config.yaml
n_layer: 22
d_model: 320
n_head: 10
n_kv_head: 10
head_dim: 32
d_mlp: 1280
vocab_size: 4096
activation: "tanh_gelu"
norm: "layernorm"
norm_place: "pre"
norm_eps: 1e-05
positions: "learned"
qk_norm: false
attn_scale: 0.177
bias: "all"
tie_embeddings: true
parallel_block: false
extras: ["capped logits"]
init: "uniform"
init_std_qkv: 0.0352
init_std_o: 0.0
init_std_up: 0.0352
init_std_down: 0.0
optimizer: "muon_variant"
lr: 0.00225
lr_mult_o: 1.41
beta1: 0.95
lr_head: 0.00644
grad_clip: 1.0
warmup_steps: 200
schedule: "cos"
final_lr_fraction: 0.03
batch_tokens: 65536
seq_len: 256
doc_mask: true
train_tokens: 685100000
steps: 10454
dataset: "wikipedia_en"
Each number is 128 + 24 x the weight over its row's rms, rounded and kept within 0 to 255. Layers, rows and columns count from 0. Numbers have three digits each. The size before them is the row's rms in percent of the matrix's.

# layer 2 attention value, 320x320, rms 0.133, rows 173-319, columns 80-159
103:101125144072128135110120142102134107116090127106114127155095142112156117155125124099145108094118117095090145140092106196106147127143155158141094127152111126113164170106138128161127095156122096133138104141149117131151161095108163110146134131
094:138157127116101115146129096092118140103143112117133106113097136112118131148170132112129142125072136116198145099128190109146198103108138176136148133101104082148110146133107101154161134137120130171132130137154135098150159140139101143105113135
089:116121130156095139106170123147125101143116173141128128129110113134081113124147123112060171127097148166148081097142114124143096135131142077134136119165093120096115125121114179152100131130147150181153131136106127092145082137140095139142092106
092:161131083172103180110123151131124142143120131172125143150134155121108165142141154185138130137133118134122113134111146134178095097121108121101121125145114133141125106146127118100121190104128130076126153127095181123150122154153187128122099118
098:112152119139102154133159100139170106096149162131100108128110112124130155122136106128119102117125120149128178155135132088092139089112137116114167146092165121098152167097089118129098179094140132143165175082127141172130090139172111132113140118
097:106174162109142106080175123112143128143091136121148115125149112071153136138148107130123140143117123126120136142157162127078152177157140146134117131109101096127124138146065141137131115147120156097083098128122161128129125117131112143150113060
096:158126123127149128145122136127131147130122098099146125137142142145179158137112118138149115133122154149124105106155082137150060096150118145164136148147130152082113133135064133141117070121108114130089135107123128157099114093130146110136130152
111:127132146050088166119166145078134104101102098134101135126129120086169133136123089121168092109137098112116146114121125153104169135160179158151094096103106136084126176089117128131115145150102127135171140126144113141122142101112123125129158116
091:162135192120121123125158132081130125134095122148099160095092140110104114140141113141179109112149099080098160146124133123132145163158158163125065094142087092129140128115117140088139127117102106092152096157139091120148148151129109131138165101
102:110150082139143121160124115151136124118160156135143131092116138116103077156145173132105120163104104120155127127146142112128090141068103092132159116138126124131159098155129151123134111091143164124114128087103152145120139143153111146122100124
091:104085149157156118124118132143071101098107156137180123142126134155168160131119128176163112133146125134085127143107167110119133167147147106106145118115114111133151137098157097143131122101110129152104111091124146108140107110123188073117102117
103:145116143099135120148106132129094096094118103115119126185139094118166158134094160127144145125175127143039100120138095183104148111183115141142130127114144190107085126094142115106098136105089092155127135129099137139117143108105126127166104143
094:119171151074088166123153119078118140102112115117102127161146129072173105133151164066150150119157084121113129126158158168150143124170148194115122161133110115139080142100081106114127129137090117145156130135130129132129129059141141162175129158
088:155141157167110122149112097153128115139125174132183121148141146127122163124132089176095161127121143148163136136095129103124161125120112102130132167118142087125132124137163156132128133108129125189120126105142125095104129128111071119140116115
108:134162150122120176161160143104137143113132145123151130124101155111142141165133150123123117166111161112127152136151101117112157132065098158139131139109140108163136116106160157149166079145135122113110140151153138142108109133146081153097108146
095:098149072095141118103136116111111079122086064097099107157141094139120089163128129101122106114108113145129103090147108140137130112167106128124108134174197181114142127120107141148127144184142118116127146169109140130177129120103176140143141135
093:136105118132109136102178123129149103123135120111097127155141112133081114117165099145110174129145114091162106115151101131130092148132112153120127124130134083115094132133140112170114083151140129118100113164144123136105121159112113131147126127
093:124122109126093101088097116112122125164120137136123136134163126144114109147153151110133139145126107070175140102121132160098143107147152085078124100136150136171140114124188136168108108142145116099128169157143127128137151129133130122138149144
098:123171160071170092145125150131152137121116113097152147110109105114170132121088113096131121135145145108099116152122140149100154158175147099160128116106116148124134152119118135146085100121104139138095123107100131140155132076117126124138154128
104:189130141130173130150100145092147167173114164132132129128093123088145118124089141109111160133134133127152116110122111157145154160136155064104086082168141131134116088107142153119131078108152132131146122167132160126138138130123112136119124130
106:140168156129125119117119148123124121106135152100109123099135112124113100145080140128085097092108111111113155149141081147136168104139118114114126152148167150188152129106141148120142141161143150142123145140157141106202120140114112138132120143
105:122153123116092145104103127124141139139143127114120130140165116118159140123133134123114103157154093123159196103094066126115139097158142150148122131130113111166091167102098112156110115154161127104122143150136137122106122103102120135109130129
107:150152097103116097137133134146102110127154149162162129125090109134143099150108130131142176158146102136096165113151119126124104150122204108103141110150112137108132163127088142125138151101138115125131147120148134116135084112080200110140121092
102:141138136121101148120143123138168184087123046114130120126132101103123112099110161087118145133151158134154146140140159131139154078152098146145178140149105127117163123153094162088132111109115156124141088162128145118133128147150091133181098154
108:100116191123150120119112085111142088116135071094124157132131093087102097128145128136128106158155127127150164135115123124128094119100161059110148123142106113148131112144163117151120102120150164179162131092137129120167156159137128111137170097
109:135109110124130133198086155120117138096146143136180137124130150109172126070168112094105149105118103155143113132123150127150140111108080120151147084136101115163144133149121079090111150154104130115083129103125137087084146102139131122158112144
106:096123126128122127103105113134142123138160119120154087117131098160159142116143108142151129115106138168102132124141116089127170082159154101123132168118126136089111144105105162094143150141112090095104147115110120125135113114158129135151111112
103:141121119160136110098156121125099130158126142108125133134159150190128136093118152163171141153097125110144145158092140162098143114156087163145115132096146157111091144134069108141114113132154154104149141117121119120132099088121131116121137123
105:167128152148158131148124124133181152101122148117119108107130099114139173139137136136087077176158139146154121126149106110146117098132130126113147080133143071146117150131120129150169117112155127136149083133185111122100118115120112155132156124
103:161098144123112141129157148110132138094164108119091131091143163139124100111124146180130149107117132135067152146118130177115170123131107099114123097147098097121134143135156145136122113087125086124128129178112112136099162098132148156165118134
106:142155119106138115123145163110111183121124147107154158101087135120105094143126108130140106093157140109144164154157120129143115121104139121153132116121192153161153127127092116152110134160142079156082120141138104102136126113098134128103058148
105:116146091123114130137139121143132142126136147131093103124173129105141092110121153155103118120166118094122156120105112175131141117087145139172110126102138155151122139163153115121153078114136147143169118089136124091123098153102144120105105162
097:124131106141125099175139101161111130133130164135097105082105096131138148078128130150125147097115118108098156106139157121139142120074154114130135161143086090161177109123141096137111149172121108077075126121149114108147085138113144119091114110
106:147155128059118061110106140156140118113148102168138132123136134130160158079145101160140145104133118137155122086119092121110138149126124147176155145138134108140157155109159147093122114127127170087142096121115173161145137114129108112124116122
107:090132132142156140087140091149110121126115158145168130117099133133115110127123184145157167115140162110105143132125161123148102136159158139121138171134161154114122104136110096152129142121133111152138071171105170116096167123164109149113120134
105:143123138169144079136105119119124156154121088183137133092156077107129132139141152111118179146118152120138140130109117098110119123089123155121129082142143108125172132128146126120138080114107115171142122127157158155142106139152134164130085123
108:084131125129143106140132115122135151089171156139124113124140145080121075120155091118109123124154152156155150137094168114150135118114144113137099090134126150150116118115149174113120097160114084173135135104125142116126148132119134139071118149
103:139062097122140101159143103103124131154161128163155146120144132070161108143123147139182123099096140127137121104138114139111142128144151107141143114128150118113131137104125115126139080109102109130152118118169132143096084100122083153158096137
105:137162110070132111073141111146106123126177155100148161174178112092156103105109133124182101120111092159127125145106089109120132136117147105074137108105148139137101165139124129124148175106170203125100124150131131145127123121128167152174113129
102:145151189146112112105103144133125146145131092129125104155131117142108092057077147194129142110094168107123171128157124130150142121143107132126175114162145168135113137155134142109121118135175137152118093116126108107140142091126128154166124162
114:094136106107136104123135129143116101150140131162127095135111094142138140125120087129129113135132131168113158123119181093139118126136109070138142151134168136110220136107117174128130128098097126092146131083123153117079135104129100159097097127
108:154099132099123114107125130159142129158147115129046152130121158102131175133144107135112112154140142141115145127142092112114120100098109082125120125103139125124144131141112144130142091106132138196111137124074127164112149128123147123097128126
099:146123139135139114120161136125125131110121126132157110131159117148089129154132158103131132202121096122129159117089167140121120083119158136142106093112118147122071136100087166116088068167158116112146092085126139105143119167112127142125092097
101:092140093136115094127148109140135111108098114121172106158161119112080136104145097133124149130136109167132133119142076143149126126163142147146143088159117148118170154122110075162130131140177186118102149144074085150162112139143099121090167088
105:171124157109134145127107100143113141155139151119138140160124125096106126158140126135085134144156148145154088110131141137120119117111102131115114144157134133157109134106108130141128141156112122139130112149100130106124105113129147106164114141
105:137129096133149122151096148178091122091114137092109138160148122079134154142148164162146129140117143141120142101110152125146122123122115122155205129133112176133120122137140137167132136107135109085171090158132120107111109116126117117095129182
106:095113135165114144132164165098123087141110137117129109147105131160106121195093156134078103155105152139122112117115079132160136131107133133174124127106150154153100135147155105114094130137101114151165115122168129120080129086122131169136133131
111:103157161114077103105121123129093114102112145123113068110154095129115132148104137094161138124169124116098129109120148124109135112112104116088106123125128149137129149103104084139135164134147139123136109159100151124113167110153127112105153155
097:089124119105159110104091142148138092139147137148149116111138139106109124105137146126109148092154104127146135156149161125136158099180152128115182174148135152119128131124148166132105160099142073115104157097169104106130113170116124143126135077
111:113118135126152079140139158140112146139123129144128100161169087125154121127095108105138112126164142114137109135131146104138084130135127080090132161130188155123161148125151142106118155176133153129072118156119129123138165121110112167118124105
097:147137139156131131129108117163117070099122184116108119106102148147100109114142124129123135147112196095136131160145124176137108142113109129122171111146072115128149110110136106160146140150118109135151123146135108130149092160130121121134126177
120:104101181105149125107119107177183143126135105127122136156144144094110115115144112112117123127124112113120100136095131137141105129107145139102171057077149109117058121183149136168101114107112140148137190134107177133151130120134141115119139138
107:144110139152096164135145109159089117115099080117166159083087126118119175124125081118137144104115117122115175142133125113080160116081085100135158113153078120140124104129125139139157120158114157099145156140103145134128193171144130138152149184
108:157100102128143130113095123138141146087115161130188125127087139165139150150132162125110165119147121143095127142128158133143153116116121147094151152153179090166134144124106072133072178127162143095064160151089129139137129131156128103119154131
113:120117137161102097150141099110142112144167163179111149113141118170142152162138141120146118128111116085144126135103151151103157110141148155091153094137126122121100122148105113155138135124131144133125159164131114147122096113111141117105189110
106:154141118113121125122082153118104134125099148092187101203123119161151128138126156154094172159130127152116112144148130168110138145153141122129123093147092163110104128149126151113113175126180136134143124104130142157143146126115145109151126143
113:132071134092127129142129136114096153141104137155144139131158112160124155112121161156107146132126125114119157114090166143092138152094126088136102142112126128178111092112149192122115113117149126137114119171101163101157090129110113143128119132
101:119083122097129110101132142134160150121135099060123144121138156140115164094137168121122110130113130102141144147162143146163136158118104137147174108106141129120113110131143126132138149109106140157134126149156112141163188114150112135151136124
107:125126089123076113185117153115128128125080142082156118157165129146081159119089148165099141152127095165170125103165148151158177155124106147146145122147101100147127128117170106120092088151119126107084174135127126125161130128135116164155118174
111:143099134114102162129135122119134098130167120161140117107181181132129135105132111118099113134093142108117196129105109130085164139127104118130157109157161113099148137123124099127163088106095110142098095105127111147138122138155119117108108137
111:109069178173162106124098170115130154087125136137117113118169111108107130083141142092120180157093121092141105146149129141140140141138089146103149131122126114148141126098117118090120110143115141123133125151167097145123136161093112151129135130
107:107172118118128128130136122118144129117134133096141102181140116109146076134096117148126160113122170130115149119143086160131160140149127123143170123106120135128148135113162127135127147170152140143084151132149101135154113097137132121120155120
115:136111139149122108071161102104122137139101102102108132121166134115142139150111100124096159156102135156131151157122150124141115138133148130124102142130104123134146130185099121094113116116122105120111097123163125212148135098181165124126133096
104:158096160143125097139136138126131169113104089143142112144141122153096138137160117125129127108119153138110110129125124146111130115119150129109124124176109167087156108116142162141105102162105100141109133152133103122084144120111137114148100131
114:101129115132141092172099095162111117115125138091148090113137141102149127072178151122129069141090171150081112140110130142124122131092136133106130123119135116149095162126150107141142106134128146107079096167173122109180115126077166137168113123
108:129145116105120147104117148095124169167123114080114110114153137117121137137093130123083108146133119114130101121120125136140130111144083130118128104085147086124139115138120132134116148131154122122136147142161123175072094150079111146102132125
115:093125114150130120146154143123161136139101123161107123139155134136132121138138138089100135122158148171173082131136139131105143100142143122113079157141146125102149148135162151134118092113087132082139180117132140161127141111130123088085142109
116:094120165129154105124086145146086119039119113148146081104138144127114097141149172143152135135121143128166138120151148162143171125092143135153143136110182148127107118133135132120161152117122106139101125132138127120171145111132138104155104094
113:087110116073158093105131117138156099119112155111136127112111146111141110120121119105155109131133146141154088148141125098174129127125137101140092145128150161123125138121206137093125123097170129123135106114079144133123152154116139163141138169
109:124110117094108070102104114148107134108172168129139170145120116087122150120158101102112143145113141142086115139107161152140076122135140096161102118108158137106161171116115118155161128138154117120139096105129134126115125166136107133155111113
107:140139075146097135102128104117098130094092173182118123140137109135155107195112130112097139141113132128131093153105132149156136138130128112107128067133167139122105106116161115155115172115130160075117118115129113143147136124071152113168150151
114:128107148113152136109114086145122111108113133108105141104129111133177121131138092170111189150136068164093134133133128113218122158141123173113118170131111131137064097108134113115096145132137110154122154152140096163143128108143136140091117178
099:133143099125128087140067122109131140115127182128133102115147154124114155173154115125118185158160129169119146084185108129143160133120116153134163156151179136156168152100123155121129141100165115121150115123093079123152145121093128117100155095
108:136097125102118131110132130105117090126128116130117129166132115112119139138136122129135116148131093192120082099129133125117096158115138119114120133156161128129113094145153135119126138138116110149146146163115178131123142093148147138132115129
110:120118096141104116118146137157141123122174147149082137127195122139117124102101125123127154123109096127145141133161040129140152154077121098105135140116159133125181137119118129131145106139141108123161152081145142177141046135066083151115138132
109:102168107139140101131156139141141138133128145113149150144122122124102123104136107101108163104133098124104121123201168100107119152143120130085105112141125127165112106128143121170134120113054170127089099140146139122115134116114106151132128097
109:148113123134119126158097127144138095161166109138109134125115148136103147134154155129101099151178131163164123112184138134153158115113105117158181145120146135097119135118138115143182140109101136169125078170100113156175148198144093112169135117
103:133100101148161155130137123130105132140171161091154133146109143120177143116114091163105082130119119147113124136127109123135150108133129141122116114138126120095110145093118088129069132149132130095146175135096088149104095113126099135109110148
111:153108130187106167124159122147133112094136127111148089100143088128110148173139110135102084123104141123149126142134140101140113113106124128077115136127110176131113097087134167119113117079137130120102134089127175142129155175153139127150182099
112:149150127109145138042139172124125090114136094114121175155143135120151124106091134101123119157103100127131123132113109106095138122114131138112137140168111143124096142123139094100149126137135155105174132088163146105126108128137092114115154114
107:140088148136154137142102111183111137083110164084097094104131113136157120124148142122142116110114169145126105141068158095134111124169119113086143164111138141104156072145113130122126113121139154191131085123128095174162144113191102144126145127
108:146137113095126154136173117151102097111084149155118127157165108092141080160147120130105130120109161095108137110164148198097156137138106126106121126161147142122138133106089114141097120118148155099133145114125122102143116172129191124109166136
110:121104101125155125100130083099152164097167134104127149121143111158126131143154119170139107113095139114124131140125103155127113130168129123128155151106149119142102151129109147129139148186101119153115083096100083138143099113136077113093162143
111:170121116088112129117087111138134124141126107076108113135166125092174154091149138118109118120127125096075130101137142162121107172159127143142157130144122160094155093129152143114055156120085074166112168069088120138104138160105122151107105131
104:112146128103119159130100124145091163141117157106104130119136103103132151150108150117132108126114115127144116117099141143154121119151123148130120105096133147169134143104116096122139105148138117079153132131089120142113156130143083183119179138
104:081108148158127094090086130143151184128090110144156084121136118124167078125119107077156122149112078132118117143119083137157134090086124138122152097106151106157105136132147148146134101167114128128122171140121135135165136130121129129101095077
108:165135120101114130134119099110124133118113124134094161155089140114125144160127141125141072130134153155152123114138087108099098129114137163169122085137159154142140128163149098173091134187103137146121169123142139122137163111118150153128174166
109:096124159149103111118129124108096116152112130144121138125151151170126129135085158139140135187095108151074151144129135118116097080189109101134134152140095114127117131116122148123119099136113144151140096124152138130148142087125109113136114096
105:137102131117110158106133168137167121095138117130090146189121109108114149083149169151115131148135182107152118122159162108096104138148082134153081149111143111112133120120139151168089143132109088130158115102139133134140148154117100156139180150
101:157135110144100168132105169108103128121136130124123138157109110127126143159135106120109149092148104125096084117139128123071112113139146122096158118084141101125161114086115127110126104135139093127141117073109123148103124146127106149082135122
102:148142117066090161146136142138139093119130132122140119160095126157157161122126082167163132141098129139102095114096112168177123079102097143120103088131125146155126112133139174112167109185115133137153134145097157139115166110138106142127100100
106:095130131128075126165139151109139143152144066157105141138106109134121166137088140151114113144128104119141121117126119109119140130127125134124117116133130127125111149117082085098169130152111136122117104118117138094118095146162114151132139116
102:140079136097148143148119142141141131117115147139118133191128143119121117105147116109102089134149152129122128129125079160114118140142167089115092176117163134104123143140153169101146133103161103122120184106120155126071124147141111151162141103
096:061127138117164121142070151089110119115111168159164123108119149143121100123108125137120179088126125118071161133155125110100146145131089168120106139153114111133132129120136122099129124112138131138122109119147124088135144171089128140131155144
110:159137158140137098133092163117159135099129149141098145114069114093117124107115122166138089147140113167121156137118152121091074138132141114132134120150147151137136148109100129152097100145149149094131133153121137104134159130153117143130132154
107:127123106111081117143101144121126093151113121161168151109129110087133145116137186147125108144129185159110129130102160139128162119143107108133092069134120059101109120131124103111128120143153090127127093125163140144129172136117123125179131107
096:108134131158164127137108128133094153164163119120118106156118130144145118130168118146138169100128133160128118102095065095123127084127116106138135145133119108129178106126094148104150148105113148115141102122131109123095131114152158078133137068
107:109123163164115121166110117123120124118112089101097116098133146101151106155115106135091108144146126168105132130106136129112092126105119099075098145119099149115133161161150093102155162081088168161160113142135110154122134150116113133171118127
106:141137138121130153115116107116099160134140124129110120153148169179153156082132110114130121142158120158124131144131135105109145131156128085125139148141139174151115118098134212089156114066150149114121136128138137142125154126124146125123118122
105:132134151161107110093160126169136110133147091108148118156092158132140146118105120126123120116101107110125104122107118123151117151088155127149152086140109093148141115143115171103165129131128138069141086100167156149104156098157142157131171106
107:135112139104143125119168101186133105150129105125108118144177137090172127110120173122096178147120102138111138152127141128134125134144117138170115131114129104136125150103150102171081138110116147168090135133150111144110134127138138126121114103
106:159165065127088141093112103114123127112119118132123142094119111103147127156165123150104138116128105157127111081153120078105103101163136120125113132118142118145097109080128140117156112169120138154107150133168148112115132127123133128131074144
101:102113145082096092129090093095153127127147128105116113155130113188095139139114114133156137102104076150171126140149107064151117114092108081173161157116150118163116155112124104136114123180108135129092106119134105124122132123139110138138164134
102:156139163088145159171155134151148132124123152124132103127169121122102159110085115113145143163147110144107099110103137130162135101141161096112129142126121110156134138086174130139174122116129133123126116162120149144141093114110130119106167119
104:140126131127123129111128133122150136111127116121137121125138153092115140180114142122103093115133133111163102141126118124139126112104148106116179115117142107142177157119180104086095166162129107169078102140102141126119150114152165113107115106
098:155125087133129168150124127107143137122154087130110133120127179184087127117127112119121140116158146136154155129144124097108134134144125136120142173095122128068126136153083086147073123135170094118145127142176130147146152088123173127102150147
105:113104106084136128130126111150159166090137095115103112077164116129126133160113109132148114115117119133119106120154109187125144126142132145132123135122202146145170139204111168111160155165081179137180142107158121123183098134079122133134172154
105:105122140143135086158088150146125165166131103174138113148133137086128139118119105137118173107177154139110160088146079130136111135118141108141149131121098138097127110140138135132130115106117108096176157134059150128122163113144136129131155098
102:139112137137157123118144098150129159110139112125094122087136118066172112128103116137110148129153156067134086105154107130129139132127152110130145117143138153141118107148131122142112113153116178145118093119157112117160166140091135136141115120
101:148125144101128106146089113110129132124131105134112123146124092089147119127160086138115152142158143102168159130121136123111124141120069124134130152104125111103089119128097106150111136152100173103146133147158145101100125140134156125126160164
103:142103148150153123129113140110140106115129112119105166150142121159108129142136131145103123114105156097163146116115080137141096151109151087135137109111098084122125132164099163104131109125150087148072179110131121142147117144146157142113123112
103:145112139183141089156157142136126134141120122148128110105152131140100168149133136115154145130107136156135126142135120153128128101080160093120144099147128115126118108104128108134115130100103089117119151118081114090098127125128117156117093110
106:109109152129120153118108115156136152142134113109185135100145128112119133091161083101114150128143156176114135142145109129160140097107155055129125087116136147160106129108130148148120110080136106141129161122123111114108158103120127120105112148
107:181137160180097126118122103152139145097160131154177093120156056133165127148116149122105131136110119142119083141179131112098144136134128129086127094132113142121124139123105117151136167151138138127103153147118122167122115127155132108108108097
106:128134101090114120102141141097116121130146108126120138111103108113134119112123086116145144140148114135135143113139153160158110130154104125117140105128173124159124121097109126121095144102125086127145118080164116127126127081144134126108140160
098:176123138126154105144127147155140119151102160141147155120086133142106139128116162134098127154128155155135116113125159139101180113139131136141187133125107112140129101101114185106120104079189124143133105128072105143094097125096097134119123113
090:115068136081122157168093152128104135144133146104107118113139128075123104149084157147107131158179142112137133125118107136149167145115106107145121113106115108125106126134094087120168127118131132168194099107071119120103130103098139077112131144
088:114092131117109078120074122141126109154164127134156124153152141116166144153124143095123157105165138117118173124163124094127101158131129126128122174124132131140130122152142140106136141112148138072140117102143106125127152166135144088123204116
087:142119126102112136152145125153105119146149142071154101120171158084144091124167113092147122108075129127153085122166089126152118106121113157118177146138126125133107076120166115108095114125087199120104104178117139138116095111125161142129108142
094:167117150054152095126102107149140131124074115114152146159124125116157160128122122089142123113123101114113110097130135126099126139144135118143135152107122167128072146108161121162112062163072135150126105140101113129110135154173128104100150114
091:142134144132098105146146159153096142104136134061081124125160095153119132136138138080159154134113123155130147131139148137110107117117105140161139034141192104114137138118171131117111128120147165135157150127144166115092128100125152154135134108
094:175134138119158039148170136146118135117140124095134143141121133161151145123114106111130168154095115113127089142144161131094133163141078159180134076122101097119131138140137087141168100144165156129134139110123170115129154094159167145104096162
097:139133114133155168126123124134119162181112110139133149134144132134145137155072149142146090114097171156111124127151133107080100084153114125079112153147118137127146122120129137110146133090102137108109152139081139145140106133145123121127137161
099:143135103155149126131151112151144107123136137163124124118091132160117126098117111145123128174097140095135145135132150133106153149128143145115126142132156143149085108155076134130096131085164137117126137137126147147107148134130089124076118147
088:102125148098142126139142169132094110112083108125135127148115105149141137108100114078139147157153087112144121141147139146129096162137148173133158132103111126114083138139114138146095108130109127157090093126112145166151140130148126112125155082
088:135097122142130143096131106141119105153163144167069117103197139150115104133119076117118168146130133156130105151088159121126124108153134133136087165123128085141101110178128080129109139156146135094132130156112107109159133140129102122152128141
093:118085132086155148102124154147116104148152129129125123156159130123125132112097126110112119138148120080133068132097109160151071153188130134123138114162126146108153074152119116125154167142096140132114119123078121104140119118142148127157136144
096:128171108175144130170127115120115134118157159107146148143140152151166069092119125171130199142109159127116139155107127111088184146099107103126176141115101120163162107144121140136141124095120162094126103107093104088110159098141149170096091144
091:094164110142108145124162138154111138138125161113099134151121130167086144141119179164120103133130158099122117115121154066139090088134175131136137150117091111101138118149115129150134106125096134124117143134142146155156078120097129152119090104
102:104116099079113183166113083160164116123147168138111137078115151135110102139134137130111124101092171081154143123108136141132162163146116132154135164141148092140128114137135106146164138148096165130172150147163129119119098109134090127133153128
100:133166129085148146095138148117127054129129143123147159109131149117102142127119137149143128134147118120097133093111127158074172166150118117105100150112095162132122135140095137141114147119116139147113118125114122103153086163121101144149125133
093:108116129119127147130084114111127113150141153122171162109129151127099101125101122130142096121136129139113128150136159122147132108129137138109132123157135120129105095130111112123115101096111134136112105142122093148121176159132146127123113124
090:105115138123129105162062102120139125142148130129140110086146115092138145131120113133132105136116150127152177136114131129143137159073117179115132112153174110157164137122137097118126145154152170097089133117094131074115126077110150133085101140
091:161144130163081112134204125064129140153104107102139106107150121143134146142150157109127112155140133104144141139107096151103101100113145153125143104136100135119135103088156127111114118133162127094172103159124119140096143127123129150135123110
099:201168098085137083146127140117112126110109115090122141134134132134120136134120149125153147123133104084105137128136136130106129145199116173136140095114121101119115124147175124103106067127099075120114100147123095154147135129110101134115133127
092:108153117123121068125127144137137092117149151090093130103121139188140129140145145113148158074144136130122124122081107152091162155143124116117143179107158122143113102112163146108129124141115104140124145136125105136118132112129110126154120109
090:110124104162105079100140110155091134161140110149150116089109138174119084135117127116126163167113154133139102119155107102139128173105104149097172148135101107080146096198101131123105139102110137124122137120104152154138126129144146172149122109
090:152136171151145103117108118152121140163092146092123124146108127112158142132128124149116108069106144125131152139139113120064140171164143159126134174133115178156110136111163124115149124089155139127146135136117136153116093160122097112144136141
097:104097156143152103124112125127142103158161157126132142136174141154127102156131082137073114135144144113121157123136136157102148128178122133151091182119137149099112166145138098119058126136149085096143162154156145164113119144155037113192130165
092:117077103165095139112105150134142155102150122110110127172094144122142148151119145143111139114133140133135160098107080144138125140085085179138090152141078139112091127118109134085139118098105134100108140117132116147121128145122090145124125122
092:199115127109112146131157169115119116139135137116141150088103135136139128136111139103119166116162138122093111134134161114135092154143111152090157145134111098097177115113104159138105136121103132110162123159098108177105104067116170102123155120
096:166142094157151067105127160144156110140164105105141135102161129133128147118136133132158094129125151171111128122114120102151145122120134116130138157151148191127113091128112142160135152136115125126115112142127084130133133152133113107125153141
095:137113122091168121095122151094146116137155125150144124158118146100112126126125127163109126145110136115103100115146084150071182100182113119118108138106133148126109125110092161131130127128118110138143137191161114189147138114097094160149157135
092:136140090125181155125124093138114126115128168123134119138112154186126128114124084114114141118146092094153153153095119121127088087134112108126123175107096143073145101097085129103119114165127196127112134144150123144105128148136130105112133124
096:121137127097107147136175145143114142133092123133061163122144106130169148157100127137120123121143121189121107105138144100127130106145136117132103132148133140153134133134147117130086106119097139123100105155149102158147125115140147116101112120
096:072130150134158160124088156121147160123134168161141124115107145116128130119094137125129090170107152110116117117143164130108103075149143081124138111147105149148141116125094144126126132177181112125123167111092131100154137096124088118116122130
092:106164111146122126107135131133117090157142144152176103127146109119120129129112185094099114150086106134099119137109139100151128091085114114161150123141162142120126115137089146110081120124114125113136104107105128125150133094130096154100115126